{"n_head": 5, "norm_place": "pre", "bias": "none", "lr": 0.00611, "beta2": 0.95, "decay_fraction": 0.542, "decay_shape": "sqrt", "train_tokens": 159400000}
Each number is 128 + 24 x the weight over its row's rms, rounded and kept within 0 to 255. Layers, rows and columns count from 0. Numbers have three digits each. The size before them is the row's rms in percent of the matrix's.

# layer 5 MLP up, 640x160, rms 0.21, rows 387-473, columns 80-159
067:124118160113113169141125110136097143137122082163138139129184113145136119134139125127125120144119168086131099142132116150123132108113131136141157128101148119106073116139114147157177154134075127114136106131128121133113098136129115139136106141
111:138098130124099139120143127160171120112123096116135118130099116162080100171117101084119152124199173114113130143109151128134128080154134131155128093096136129137101147084136124096163169142160116110127201129125103101154173139108113132126103141
070:136145121088123168136101123092065151165109158183131113127145175167132119119136103077134119108151105176156109120114086087120142111132100151143112092102163135130107128130116125189128127131150146141119121107126127134133103144101134122132153144
118:107137131102101140119131074118131091154105135146122138132115120101104166146123139110119111180149155111124126139146119123132098143111124128201084142130144113117110150109131151185092122155111077126134166117118123100104122088147083118161143127
107:095111088125145106127139148093107098145124147188074123145147136118100108121129149169159149133074083106140127111119128129099129110116174133162156100117084125134115100123085156128139131128123126130162111119157170169125166152139144131170116152
109:130154135086168137172115098084136112135105122091158129143144088142133068108152098140103119132145113115143158179148111096124122127116107118106103173144083128111130150127146135113128116135119151129121113121097170122106129159122103141105138127
095:148154119155106171118150117137118130119131157129113128116148116126124122133116092107115142086134120091126136164158095079144125103110138111107106145133138121160099127145147126080140098140123099122122140110126198169080191169140121141121110153
106:103093151143130097172137147123143121158170117114140120108146142111108076133125117097172182118156142108136078139170096141129147106113133155118143146160115102121105122147152145140091135123124101110179154143144148163138128157149144153086143159
106:124120136163111165132122102134162138155153150192157124129154135122152121134139146155132129130099130115123133140134071104112126154135120118137151169154141122113084158117101180117118102112093096103137095098133150177146165076158139090142074140
096:151143142129124134142174110126119161123127128143129132131154138170139124126103168152064147074139124111109114116088108141185136106155076177088132126119126109136146068140109135124113119131113123125156115161095124133118115141173125118133107136
119:101148154100125116211141143123141155108163122139159142146107126115165128143146109136140104145156135093121084136115113141093149141114145119114165141117138108066106195139099177106132116122112118123134090077156135087145132103182091123138127154
095:116156132105172117140166124121119121115114144131110113132100118099121172156130076134104134158135133136133138104157134182133111147131161130168121094125151123151085093131145119145125125100102141128131143100100154176131125189075144106133072129
094:147157101137162101153132094163111136142111134105110129102131123140111089147103126093169134145117117110126109135130137112135114160136141111095120146101151113124052190127155147100128153157114099097114153164118143138113096115105181087151105115
098:139161087096134155130136145139118120138143142142172118089096081142157146133094114100108133097145131091145150136127164151186105136117177150120088071064113112142123132146118070135145123142124112120144151126142143138100131125071103133162127128
100:139146124112151191124158135096122150095097124155148131083127158130143136128186109136096134165135078125117166186071124146136109129179129106146090143150127105115129118187113126136149123150100140124173110074144116110116134101124096133137114129
108:127127115119135094150118096108113149149127102103112126126133105133092167163122112117105127134158160099151109131131117112143133139134139178113138139129153091120105118118161117162104155087145129122129133136187128122148135123139162122120205120
113:126151108119131128122147105134149115098141119099145091121164052122128114136137149136113088094168121117085161146126117128073151088137155143131146126097080166179164156118118149120100118080143151098139127088093168134100125127104097086109107132
115:102149156130116165121137137134086128162167148091114149091128085112124138153120126096142163142090148080121099142089113175141151118136119132091099118142127097129074128107149086149080156127093126123121077121150116142149148161110081161124115132
093:138153117140123138146164125131184182166151139137154156085142128113135123127153093099132129086133113120134095121166118132134144113075132120100116145114145101118116148114109105157087167096126142135144109092108129140139114122143094125131153085
114:115120107131145121109138161092140115135115114104135115127124117125140147123123157165115176140133147132100132122121138123118146098130183114136187121123117098104147105118111121131083164123164115123147155119116105148071108105130117167126173157
104:155173115111104086109112123146116141143116123131116116099072104132160116163146117113157110119099088116150148123128148108164149087093134136111120141095157124116088121169126101154160143125143149142111133161177125075156176190066115109127140126
108:168128097129123154116162144161110183122110111165131107118083110111150142129116146100131109116134094122214119092182121081156141133129104098136120124145120141115102170092142089122088155169174149108139148130074134212115113108101100141142103108
107:151077127114122108127146142117146132147127108139119148136114136124119126143112106136145122149160099101125200107145158145164128135141163118118141127140133173145130130125120091147094110122121138125112125141108099168111140124089133129122187173
117:130137134136145097119131112130168124126125194128105153109149087100157134131138138116117165176124134105123083135105085159123120113136118127188128163159110128119139145122145133156168095095135108139205126135125184137081108143153138116128152131
104:128124144129149134182134115115116157169127122140101123078115112164136167140130120093132158157122147127151145148129123215094138075173135138129073129109111135106090148137131140182139140116124121119121148147140128096146141145118111134153118141
094:145098143135150128103148147134119130124137165141144134119125115132091184153094142113117172140122126158165131128150137155127130099127167203149139159137132113112126142114103115118122154150101138129119159148079136128097127092123121165090161139
112:104056141130118143117072170109131136116144159098185167141123137168158153124130107102117157101117144147108114125140145128086182147107152092110107076129129162108163137111109104125105128143115135140171134124090128150162149088135120122099087170
087:129122173094128148092112084084179144146145168128107113117120128117166138126148115109159138109169133116131131165118131133103135172131174129123150165124154101114143112128118144112131128088098125133085147091148158075115105140111143155133142108
106:150126130138123128164121141166130149128110131124140158097112158147161102128157119174102129137122150097131144123148165150163119130088169112158130141147128101098139163111123121139101147092110092099147125112141123133160153159137136123125140138
103:112166162136146138166118138080145142151150133125132124143110138163112135098147089061074128088155153105123126135127131119089096127061144133172086150132113157101117118103144130098091126143123148139183134103128134165127093162181151145117105123
111:146126141127126180154120134089127134143111122152125146157120115108087107133168109163153113118136157110070152137132120125123129132098096109158116139161130133145097130143123107147099092130066104149135147138119153072100135159117131094099103113
121:120108190148149135108139079113146103165127128115106122156072134110146126130107142104117128123148142129118103161118080091113155162086131112138093144173120131118166165145128105128111133114139150092137139139134142218114112134116160123105130134
103:111137152112125138152105141129128092111138130098123118121132129104118113141117161148135106125121141117097121137127164148078140125123201060090099140117109111149110089159120151112179152123141139133104096084086109171086136072114111136114148132
105:139115121147139138147108112141117122141148113129145141151153103161128167099119117127176139089133131122123146141119047158120179153118137114084124161122127116068130108126154105129127151131147122130115119122125192148122107055146142153108143163
101:111142133168133129092139121125159159150117158111105134126136115141099141118157113108076153121141118119152132138153127070125127146094143126112136132149128146081144172137125141098150127146141157092182170139124144120156133115164086120109137099
102:131155097138127115112101134111108093141102161123135098139129159141119153147132116138150111127121122119143138089097143153137153157107119123097168166163110153103156125086125151120093137166143102150105116113152120163149121094122085101158185126
097:137071152132100168106114120129107124136181141162113173113136141123083124133128138106162138152114139093105127118136145097113164134107127125166144116165098124127113153082138092110109123091114118121099166135168141110066148161140132131119154094
122:140100110138147122146148095159141082180134123120105147116197093143181142112153115131114166130158120138131146140074135133152140147140100146142085113152141135089170103116126130165117130150109138124099086114147151118108114155104088120111174138
088:099107150124152157130107164127121126112140155161118143116148135151122076196088133123126113097126091136145168103139136130115150110137150114176118125149121148083153139140111105108149153141120126111139094107111125084120149084151137117130159157
097:134152104137150165093110137129133130170142116128172141130127118102097163124134141069062130163096142080127124102115131102141152112124095120110135128120140155191128123128085140154140092107125159119123135124082128137093126148101100145150132126
123:140128143123093115114144135168129141118126113093124184122155088129202158151135090124110100113116111088118107100099085095217132133132129134128124095128150132116144136147127131175100122112132163089102113157124132160120111152110123157140165152
090:155166133107118089141138123113122125141117143128133179135143128157139125105145129084112127103133130112117177192102163102122171159163162148144126145172133114178134111141122107101090160095126152088080134108133120102124116140142142114120126137
102:127196140128154088178120097128088136128116114101072141096157121124110122107079133140114113129132121119122107118117144149151106094128165137133134130136124152130115153147164142128160104119130116116107134104146165124125129133153107136107134144
088:149169135122099147139128144107148168128101109124133094087135107119144129111150154170156132155144105100141105181124146134094130119181138124131101180123081133146112158116130094128113161140135131168158149143151147138120132133083101121109155083
082:140158107153125213138113137156108126112118116133166108125134094095145148167136128100079120103137067145109090139124095141165125156123111110072097146116099137132134082106126117114123098133115174140122094145091133116156181153160118108121089100
103:098099113143127101091108163090146190101145140100113143115095080117093095137147151148126139161089123113101144125135166135146123115137103138108131147117141149116135145131126148138166131136106114147133130144129133105122117135138069192097133125
113:130123114128137128140106080125086093131156087112154110130156160098156128105160135115099137153169188133125159127158113087099092137138103109131111127134123094152099117105107133089172132135157145132091131111148142123134132107100140109127100131
108:095086133106126136136111118112102175125129192124148077146130121129093145133129118141152180143123157168161118099145119123129181136096140152087121125128155173113090091127146131112108099150087106129165153128121113086091166126149147082133130116
104:144130093130141170118141137114150124110147115128172128119122129123118159115132088096102132167110090097148169132170132107136102112133202088127103149115095143124130161114151104130130090128159118154115145137118106124129151157090098149108102150
096:096157126134120129179121137166115082079128135110137136118151108085134146138137132050107129138162098177136089148065112138109126141116104115107125128118110140100101098147139154112131136097124107115134155130107077159144099131173120167111124121
100:141136113111120144162103123163118166115125158103159140109147133154149143124137102156143131120130134098139088116135109171127095103101114099124094144154124063077126106125133159136096154132104125113139116178087108119099097107145146111140141138
094:093143091140120131185129082072123128149154105111124116116142130141158189159108095187134113173168150113149121156148135135130130124135140120150140114133113142157122136159128115148136157111166112124151135180093100135131099139115114158125090096
076:136105152092090122110132144058120179117165145178131139120158105116170149088155112124131096121104112108124103123136102120125093108093150128092110166149150155141106112124161126094141128112145150153128111116142108122161157129126124157089111122
096:119157115108124160105130096130137122134099115118100139114148120137151131151126152173057128146167134097113135121126127111140109119177071117168126120113129147150124112124113146103127133098126173097127123092133167215116103154121119120123127155
098:166102100148171092149129142165115145099107164146139138115145157117152152127117124121123142114117101173175102097129155105161143142115120136109119089128147134133110105091117158151105140128097095154125141128148184127126110118136115137095126087
107:125135110081160119136135172131117108131119114136185104146143134125106133111160041106112157147144180121107121136116114084102178144127142140127101140138120146076147087094164154124101140149132108116167143109140169117116169138119149113144159126
111:136107133095121114152151105125115091059107153143128111159128120166085101132167158132138105167136205117117079153137128131115094134143166196140185160148125149137130084112124135150132108137111146110157140121135177167124160122114111125112116127
100:116091126102227148102142119132138148153171129155119102127143148080089116126151070099116120120144152170138129144143123145126141093123132158185130160136141135127117122105148144149130122084136121136102173161125145107114095126150133109163168115
104:125103139102141105097176119126142138123137101140127169198112141121108091157122134118122166140147139142139120140127104150171150085131134116158148101186118147129117142065095143150132109132140125113152157165151146130158118159135109109106143086
098:127126106131087080090084134124139201139110101193156144111130135169138102125110122071155165121118140099132125115137173137150120120102128137148120111131157108150143175133115123090114153107149162113130133132114105150186111107128132098124138151
106:135154108130159139164131120099138093129126127094120113132127077126152126157145141096127122155144100129117124144149133164109139111100149113114082160099078109114151113128140086176123122124098130122123134108145147112102090111165124120109065156
093:138101107078128154147136085149132125127158141140108091119097123125154165183091134110113115138139155095126118163167109162126156085151141145105160120135115122136150137126122131119073116109116118118110101109150129159143120169160143129114097209
083:190145144143104095152105137167150136112095140147139149136197118119143093100142119109141139119126140118127115090145189127127144136113144116118090122156124122141107128156123096113072076099144102115108144177121125148104142111121128117121093093
106:133146144152100116151130133154104106094139077173127109107194164138139149110145147122138137094095147158106128117092119139129161128098123136131127128152132136103147092146129175111090095130135131098129133160135124159065124086133116119103145122
104:107100127096149111055105110168109118129114138130138095142131116127120148141124116155118147115157097119139176142179152106134123127113146136116176123122110141124151131152146122100106132130137141127145124145098130169113083092107138119121101120
110:127161139128157102128134150132095138127106130122118162154146121179140179148125113134088131097114113164114110120134184080118122122165055152143126145105133101126122125150150128111112103131139120125097136107101122098096112107129121136127104123
101:113117144128097099121110171158102130066139126099128134112104099145150147130139145107119139126169126138069106126111116178139152122171144163103133118099118152106136170109123091130086200116127159105130112093173136129125162107142072133093116128
115:142116165130132140181177082128118106112113107102137144140090099139133131166117088085097111128087133136144163132141119151161131080138138137142156127117127164093132100134116131150062143130097139121115172113124092133131089106144165156117086108
123:139097088103144150116112142101118139100151125126107148116123122156149175148128120125151131088132133129135098122148091129115140119142125158107125105115111131101093125119131119109066131156162127123146154141129115100108150076134155130129117143
109:093149169113141107152128171136100110118106172106121099125181121099105150129157153123076110160161133153086157132129142144152121190168110116093052152124128144090117153147156089113129145096105071113146107140124104114102140104113123124144113136
081:161083122116120112135102084122121124119104110120137136129109091111184126109107128165154121131126117067168144160133144140118137125114134106064133124167127095140095128144132108127135114116148159151107129156148124150134154135154163104122128104
099:142162115135144176124126150138114167124146135144132133110161162132128079128142067121167174112130129113114145111121164164127134103131112078144148111105099118135101145166086141099121100108097146140121121116154137145150116108078115075128098125
095:091112129127147125152136107143157100136155149130095125112133097152147111120174158106084156172104120093100111144124154128145099149125097136148144146130116163150104116100121105150159128138127152109088121045111119111104128129125129095120143126
097:120110141108121139115110160121090179128113100122164146125133132120140149105159123091125127149111123060119109123115106075138127137147124137132116109160140140132116140109127137153147119121138194108119169085086121117099130118201067113141131136
097:097131129131139122133124114152126158127149136139134107199162115137127121182111129128134126138168105123118166133118160135104083087113122138141127130146098131137121145129137135175109172133152141133109130160115111177172077148128146131126106137
078:176112169109181170139137089118119144133134110157114096161112103146126114178116108067143163115126153118136111130159137085118136125122092148184150163153101140160131147130141129112119133138124133137158166131132139133098124116128148119089112137
089:149118129117190119165155117089107154187129130126125137106179130128105133121131108136124119084142129076149141150113140148131115139117169158076118125109125167122095161129123106119150128090127148117106154082125153122128122124144144178125096090
091:169122143103110158130129077119126134090112152132117118142127108126119109115151128127133119154154151101133058113126139100143110118152147122142132132144124175120096088106129141181144143123111116116069084154128129108129136118118140092127116118
098:122097145113103133129104119139095120133074133104160153135120125156120163149146099106139144088144140117111108095127125166156119090151155123118143107127114155127120130118159153135109131118125135083145175124109110100172133150137135121166135129
108:128135173098116156143116108155086143111111108108144141137152139111100116136136118134127132139109158132148106134141131145106090149125116132149090114145141173122095125142102123106135159138116152154145145066137085151126104129109156126135084188
081:136117119156112100156116108156095104135104153129134135138132091129159123117124104114141134128146110133149139152132169118153115101074153136078144168161106185117120141077158094131182135116158087116104127120164126090094136149173172108132114135
102:131113144116129185112146135111114098109103156121127100110170140089127113138184155112114130155130118117124092121119147129149161155107119089180145155187137147131132151114144142064141144106127138141082144143125147177097080141125133133117113125
101:172099138110123133112153172128130146144108077156132122099093158162117115178143117120158099150144105146107136131126087145089119160159121132158140129131145149183119109126119176104143119157113146087158140083090162160115122150102130138163102094
119:098121140140143128174107142145121109141135115119134100131137152100127140130124108068082148112129137187118139150158084143130110109107159139139117094115114175113140146134137119097081115128130147140122129118111133125097117086105147150135090133
100:106174131115127152126152140106179129151091114143119107120078122144097133137131172103113108124082152127138128119098129157166140137169119168162165115144142137112118105125099131159127113129085117109109126158141087155113061147110122138150100134
110:113130136103121129138130145122163071088104137134131115140118080142133130182119104115111133148156155116081128144102131125090126117118133167123151158122128133116126176096141085143107068173109125104135133135134125104130129146122116130099064101
097:130113156109111159122144115173072156028157155100139160119161080145102111126129146095145121112111134182124134148111098130138096134107138125092141132151145124123149119157138139163124159116163134122158119121086114141079109111140117154115100145
# layer 5 MLP down (transposed), 640x160, rms 0.19, rows 387-472, columns 80-159
081:100155126139102110156137158158121172127133168131136132111118118122099094126138111083116154146144149079106022120105129143114155129115146116170108126116124118099135114125146154137128097123107143082159145140119113136135135122118130164099111125
116:105140126117098152131131126125159104152106112116104120130087129113206146080107158121135132162083145123187117087120121174086113149079137128111101153107089152130138137088150115153132135095111127128137094121139129097107136078166128139125152129
077:121116136183109155129133135131115137125140145136141121145080116059102094131152179152109136192151100101118092128151120098126122124058118118149135142128121130140110146101140120111130075096150118130109126165131157102112165106111076125093125113
114:166164075162104134146168131193149120150091151128103148138155179127117124124095128143122114137138110182148115109148161154110064143115128125100088058143094117122177131089115162098150163157105132159132102111120180150113175113149120135148139132
090:121115173127078169176123137125136122095098139102143130174097136109145137137121090075157089148127138141102079141122085116104122138137097137125122122109124147161118122108174118121124113136101105094114118145103157065099106071150160124119145149
093:125106130143121129102114140060153110110086114133127127113080112056112125120148136157108128108149151120152103149113106134128138167106111090163129119149146148173139111130120159121154114115157157133136146148103078177112185141127132117124158129
079:106146120157146098149108123149146117130132088087113160139114191120149168114140099143174126165124108174143141095122092120154136112117152185122133109174176108109196089127148131121131130171154139135158139109133116107123163117118115154121136090
108:113137126066109146156152157166119082112134103138116122158156077122147129091136148117117123112101113120145086141103162140081125163107084159119134158116126124140135140118151165093121151117120162114113118115135111125103104132127129128145119162
107:095156136137139149131159103158134097109142123154134123084148155127130091110138132156116142127131150164130191079126156098099127144125124105123119139107104127129140150131156142138162085147134116096103128087160108158121135133154113149127119128
098:138118121145097095158121110129170111132161137094148098116151130111125115140101146171111144098112161155139118098143134133093129098158121088170126080111132189142151107106122123099122159140137133132142119133105166138078132076112118174107152082
106:098131085149163164114167089120134139129135147116138096107124097125078140131086141106107159133147124129122159120139111100143115156098132141132079150161121098132131122108114128129155124121116169140130166106113153134133156164134123125136131124
094:109112121175074132152133138154082135097146126101183136164127135146098096117173087147116165119145126146132148146109130160071132132119137136081156104109126166119116091109119081098132189134150151125118113148115150140117137150099120149114095149
095:124120124114156158149119115138174117109139151106124180127114118132108147153110142161161095161151143120100134121160084116106141138115056113132092153109119159144105089143111142128167128142133134126120139104143078141109147109163099140136138126
098:092114151140138108120087127141165158114154150087139133145135162158152113151135093139075100075099088142101118137121128086112136089113124131104121110107147103087127122149127177090089118103112125137141099127096122129159139156129151094087163095
104:134113122114150161119115216105182093116103105140104147125101115150123155148136125136153116111114111139121136120138133113125112156160115131157118100102144101170148166159110099093144098110106133145103101116134134122151100132131153149111124120
095:178111138135124140114092136120132135143166194129169117108093107127091125152136164079129119120137143146155118134149116134154130131112134116148087100125129101130115126119148124130171136115115157147099080137140147111069124122116065121106159099
111:098092113131134127119109142133124116127095166160121139135180138113126145133137130169130105144082134152167095160130137166172125138082102129149088104153078123115124123117121107179118162166139131139130138083098099109118135118150112131151091185
107:149103111168088102108145125168116126111113133119119084141082132110151126147097152105108178087161123135111180120096144137156154149117165116145166135134099120142128121123092112139135094120146124137145161126180161142129137119128138135115140117
108:140125142123114113135150144123134112129106110149135141123074100093161126148072140121140161148146126143129150132156111121122125131114107131134204148131112144134153153140124141116093120117156115131117137126135155186134129138185073119140097135
094:159086151173119207134145117116109132163112132128124135122087152101107107115109156133148155140110153128133129134124137140125120152140111112157126102140110178141126106105132101174139133121113146152105092149141178108127126120158139090098112150
096:131084126132148144130128155112164183173101103115108123152118122119144142128126147095111136100122135167149126119109152138115134142122124140141152144157124157139112152124144167142126149147116119148083136171138092157114142073141137108141153136
094:125145138151147142106092135173175094104135146135122161145158130133146112128096148085127124075111127087083179148128111151100142138103128133112096114142157088156149134130150152069115134164128168087123160121128115134122122132150101123158160133
103:133091131146121181134158150142149133152152111145115148120154110119085112131145121117150108157137126147122132126128144125130126177113098137152101160118109111139150152135072169090149131138151195158108146141154146117099119154146108094117099143
121:149156178151142146121133147124124114129114100147172141081156103119125161109164162140115132128055172097122175136151097145129108115129105125078123105125171123152148158140105124153093112082161146123150154139167144167151165143134102107163104141
101:144154142148153125097121109141080129145117123079131142123122102140072105063100117115121142107104147101150092144152147088127123135133130124129154128109096129128119109177152146084093133148102133106126119136134127110171160116155119107150131112
089:121142127122127147086110136126107098181123112141122101096128183132138120181093159132139127135098114145153160143148125111142134118110091158105130123150091107139175124109099103134157128142142070119122130133151170130061080138105099172155129103
115:138139125114102113119116085126080147174140101120117110141124151102147147122129136140149127115086113111167094123165161127098143124164131117133147126103127108128124138150084145193109135122112104151089139135164149123141101074111128151128137108
099:113131072132095109140125127128125121105119132147106118142156137081117184132159128092121112172104110162089124172140140132120090135099074121121154087113130106134170111171182095141124163127142137129125146128169111080136138155085114139142127161
106:138170115124107155132167140089141144161124166090107136142163115116088145111130121157123124097077128157117138105147164093145082198109102115102144152107116072129125136144144132100131144143169137105142110116146166125131116148148155115105088112
099:130133129151115145149101095182129113154150119121132086164152132117180103094124128104081118123149120161171132166130130084137114164113122128106193125104114132144105146104118148103109117115147111132130125110125117159130111114143147139116156129
114:157110076136105097160149122111124140115109177165115125111131142114128119198151096141151113130119146137094133137115138137121149090110138128123176101106108128135163119155139119124132155163102093131119107115122143120146147127112113090124144123
114:107076154081154127119148127126106128123107124172101118111124147143147148120130091151120109110140122144158140180100139162157117148127134124097128142148147127112106105126122111063151165185145112105099118162105113094095113163095118124152111179
102:099147152163147123147148133127141181146147083134138153113110127189156155090159123143104119123147135111125115126111076135114118137158094140118146140174146124093103162135139082131098108121114097093137141147152129139158144190120153145153128102
120:127119156137137150149120127079119140093146126104128123108112152082168123197122078147168083127156141170132098134115161149123099117161175136103140115121138144128094105161069145171153106167151141138142107111105134082128131116126092081141123110
098:112144106161134142101119117114121138120117130134110136074118152121110129098103108133129109147143146106107182115149116106118121128114143137102108093158121164126156150112147146156064112096076137107183150059098113132122140122122090084114140093
104:105141140154169074114113125156127173122115096150132165130088119135115116080101118080123145145133143092128097089141126105123144112161138164106105108141149117095100173144136096117134097142134131089137132153181159134112109152162156121133134119
103:143120138131145114154103133171106098093121161126120114160130153118190143119125101148158117159136129161127132091078135121163150131120135119124150147131112154130118133166152156134075207156148135108121124110127089070167097101132148127142161136
122:129140087127130142173132094113164149149139154143124106115081136087080089128115131191141118118107154126106133134167152148110132127134141121111109114096134145176109119137136099142136128146134143148078141155154140129108107091161126125124156125
097:150105133145106086127146105111125118103156115147125089099115133101098099121123117131133124136156136110162117168123095130112143123147123158141141164132182105125120155147094120066101106112096128158081146169114114101109084096098152094162122122
087:093143119134150123116121171157153134146188118126125136124100179144137126114119148141080141113122174189105147116181123095155116110093104119096147109096163133125181112122144092117108111116123098150109127097103113094115145192108092111137135156
118:101125148162143170133084124162085131106143125089121148211141141124133156107146129118115166131190126100145152126154118125130094130114130132146152120145098116115130133133113123147065091095181108144146156182145154126144122147158131163114159125
104:119126075099109123119106134195128116158095144137148115155140094127107116114133137149119164100114150168124122129122153106113132145119140111098127130117137156100127138094136122134109152120112083133141091148162091126153157140076172153104142159
105:151103155154131142133148176115100137124133105111139145125116089153136180122148105129124096156126120102154151139115128126175123133102192122110175142132062172090111113163171106165147055118133129147116148105107133081135103098124141135085111127
083:164139126112114094115187118163128151114130122118147176144147177172136134101140140109122106166135122173165134074147105146130142089120068112134118107150153119116130129146149120167128141112135106108118141130109140111126135149111177126114112142
082:125112141135136113160107125119126103162131133114129091132076173155085092148098116148130147158145189122115156183133129126121148139114151098144106124121142135094176120114131122121118110134115109124143132147132137130131120135159141112069143102
098:124138116110126135106135098119125081112119174111132097134162110097150121076121189122102128174137103156122122158209132142123138112116134095130118130163104118117116106137101118151124144156127088121144117136095126103038137148143105133118128126
100:107129134147138081175091174124143117134118142129084165125114160134104098139147102145175105126115095107125088130070139137115160110063086114161140157092141137128135099121137122078153102124111093130100104153127140060131145120138129147118124145
109:121112115051126123100127135160108143121110098130139147151170086121161141072163109115145116137117113088130147122112096115154125118100140124151129160125118089104118169114152155161106132136108167084149132121165123153123132086088135126119109113
098:144114081139099136108135101095126109131140150131121096104148108112107128131138116131078119127122199101143132108177117134130139085166178124099111130138095094108160099094110102172142119111150140166161140144127084161117153121122106097080098138
088:132125136134131083082133142105142097131123123091059071119109108136107131131076096118136112113131162088161175145122175061124131150113153106152133119140149106157128093171129132125139100154115176150122147128135106109136158137105093157151137114
104:154121122160120109106140159087119158135157139177163095149133115127116102147102120116151127134168137147117198154144078089136144115120117109107182086108113125150129120134119138129172088113129151110122166151143151171149145121138106104123142132
097:186121153105097107102131139124082148111093166165120105103102085153113103129129160103119126137100130166153140086114100102072129127109107129117117143099161110135106175112125118097152133115089152120130115092139112091151173115132169103117109145
104:117115110102144111164142137098147140146100140182137145133087137132166099125151124137192138128101155127106134122094122109114124129127092143125098170118121144133139121118176134149075132138143144137100141125120128109117167119124125157140110130
087:131162131113096154152123088146112077105138100147104127142148138106124095131169140112130168126108118127141107106161121130110134146134126121117132169138133072151154133101132125125089115104088136123085120117099127171103142132174100148162100147
086:126113113124116092120139144128124081123139164088130121088146153123167177143134181125133158161110149088162091100133093147145164125106153098141142143146085127108146136128129141136097128142126126117079151163137117120122042099115121129125123119
111:146137118113138138156131101112127147158143112157118157104103183123127139123153148120099094150135153113172114098118144143109127113122103113120162139192101155145134114110126141141107097151097178133087085111130156110108073112137096162101132136
111:129084124122141124090148071113135111102120142134142096116088158108090104113139091112144152146146140145137146134066135116116078124149163141155121113141185134152110125149117133127142119141095094098117162160151145110149098144106119142143138132
096:130105111140125063089084136101066144160150095149095195127165144124150145166130162150100146139125120152167106114122150097152150086120139149129095136135121166107126130142169100142143105113103147167113101143122124139162057149132123100149143167
107:140099141122109150135153158188137132127129159147114178213105116157166105141110126112144108112072110155096119131109104122127131105121102151168147120130118148147098118089125134124104142141114143151081136148122134086133143124102157131161153168
098:105135133115106119118157106119146151129174141120111153149104135127126139111152140119134149135107081128141152137096118131106101127156149119121115130102113130105121128099151160075134154110143175159125155102093152125106152109186125143140159126
112:126135131156137064146151119158121132123133116153121114120120094132114118060123112117155155177118160121123163132134136094102160110171118111134146118129132096108117128165131131181136118129124101130131136101123138159116142110133129140129174154
099:155116095103114152159112144160145160123128155144107118084110182138094095153096082117147078079151131102155146132143123110124117159158129110097132119149118123126118168108072132142140084151120135113126168102130130126164136114140147114110143114
084:105159178134125112159111132115125102133118119130135105155131135114147141099138113140145111106114169075139155158135067122136122129121132165151125117127132146118118135134126129101121123149126097117184107140134147119140094118104144150145117107
092:135153113151141097106095100129125146129137150089113091130154116117104146138101156121142108119093137149103121121123081149128126096107105151135116153081115129112140115128119145090120151127147116099114158068166105137144077130102130120146111113
109:127176113156150189106126157127130194170152097124136168140115160142144130134107131134135136107113139085135136137138132108126132145123115113144137079101124125109095156134132135088112128154096141142126117103143160140111138151124149150135129139
085:149147141129142131128118098131069090135092096097103121134157142078132120105162139162131118182073102119150137176095129124151134155114115120135174108143104148133167132138121113126150110118130112144119079133123147126088098107148077123037118148
104:152132130113142126089076119137115155122130132112141066137191108131146114141093135087184140139118110095156092110161140159153143090120151139126078105101165135142084123138105135135147128113129121129159126129104160127130144142151099149165148106
116:128078177105133159106181105125106106118158083100148165134134145132151159109130127105122085134103120124117139098137069131122125146131134112128117183100109158107159087152118128124119104194086137118122151128144075160123080118107090133117126121
117:152104124113141138138162144087138125119150138118117115096118160161130150144136117152164121095096162107117120156133104136151119159169145140082148120123135167116118106121090134138109115153137140152122170117185137110154110120123156129142105125
100:171125112083141123093118103113119159156149114163123135133174110160151141172156123127155124134095099111131166184100135149120137120119134112149130123102169122169140147159131147114142115183134135137116162097119097153157118114092106130141131138
087:111090105103107162140145165129138158133144155094171115140107140153125158096160126162133091131113072139106103140141157135154076144135140179121115105127124153135130146116133133123148130111131112085150139068120120127148116167164105121165092177
098:140090132146126082091205119185084131125111120130096099130092120140089134150121149114157149112129129161106156157108121146147126120145142089094121109148143149157089111147085130106136120104109136134121144180124130148097169188139100119075144131
110:131145119131105095139110150112102142114121150070147175146147076082102121077113100120121167119141099149145140102128112152104127107169124072108123117100126141109152102141149107143086120134146104118147156122132127136140131135111106125139115100
105:101143144111160139124167156158144132111115124120143142143120137117114065114148162104122095087129159137122135138089141145189098133129143152121166119134163158143120161115136120122127165133129150100148124100105115113110133186118110131138133106
076:158128099147156155129139103146194134141149159095138108140156116123139104128124118138119124140122096129137201131155123106114117100102119115071121142138153066148151136136141123107123133094121121122153144085133153121180136143121148128094107134
079:139133168116125143123151135158107123110093140119135140127095107139136098092121129119144138149145178147086130113144127122095123129125116068150099165118148099116110170109161083072116151106155105124140142137139158113111089143117124131114103056
092:115128183146077093175145106102102178119133159141145093141125167140109122143099140132118128153107120117142138144162150166126131098128099138139133113122102081109148121116131152090117108099096114162141151150132163111126135145154133098122184093
104:098165124179132115149087118142077116158089136097116115117116168100120086159118118139160136100132124147133185172091067144145111129125100091125133126134080108139089122157150084150087107100115089113147202076177110146144163124114134140149128125
105:152142175150131156160148077142169154107147125193132125160112121117118105145160105157143156137172148130129148105145135154127100144104145121194149106176087125162127120106124140138086127122132130090129131146149161123129119130119149116115134151
107:130161145161154134143152118123128151140128113110156176145160149177131165153121112164124108112143121126162156114138142134125122115149145063124100124106161110118130124137117094185118135144141100121106131147131171159136102098143116103129110100
101:169111127169135166120113122128113142156159152137113118137095111155103129144116109141118126132082134177094105149088116147116128113116152147159116129087125151107131136159099188136085103108108125145165135105125152120103149122146063150154121112
094:103126115144122094093122134085148115106130121163116116086120202119133093109157170138155149117113131139158117130162130148105099137091127134142099110137158073131144111110181099149145103127090112113105129117153130119116139116125129123129108116
109:119101091118129110104167171144162098077112111106109126131163120117155146158135143138119121129122123156155148092140120118111173153150111092098136105149078187140112124132124158093145114136100159129106089098111138156151154155142124112131130122
099:157125134118134113136141120119118108164120124117117091160125081114140136111167128122129154155124099073145119120132105147130124123115126096121116131114141107113160098110105175145132111138111107083133151125203132170173138144085140127140150121
091:117128124130153137123105139101117145145144142103095133153083111115178145168084061117136132183111131140162157123115147154150117128165101150130148121121166152108105080129139139124084135118121116172155131140149148146152117119096108113140170104
109:117131124094098156152158164139148088167106120121146143115089105119101129140126141101144107135122149118156096109141121124114098104146132126115123121141054153136149086135150185124129163142122134130142100060122117094098136083136104097123111106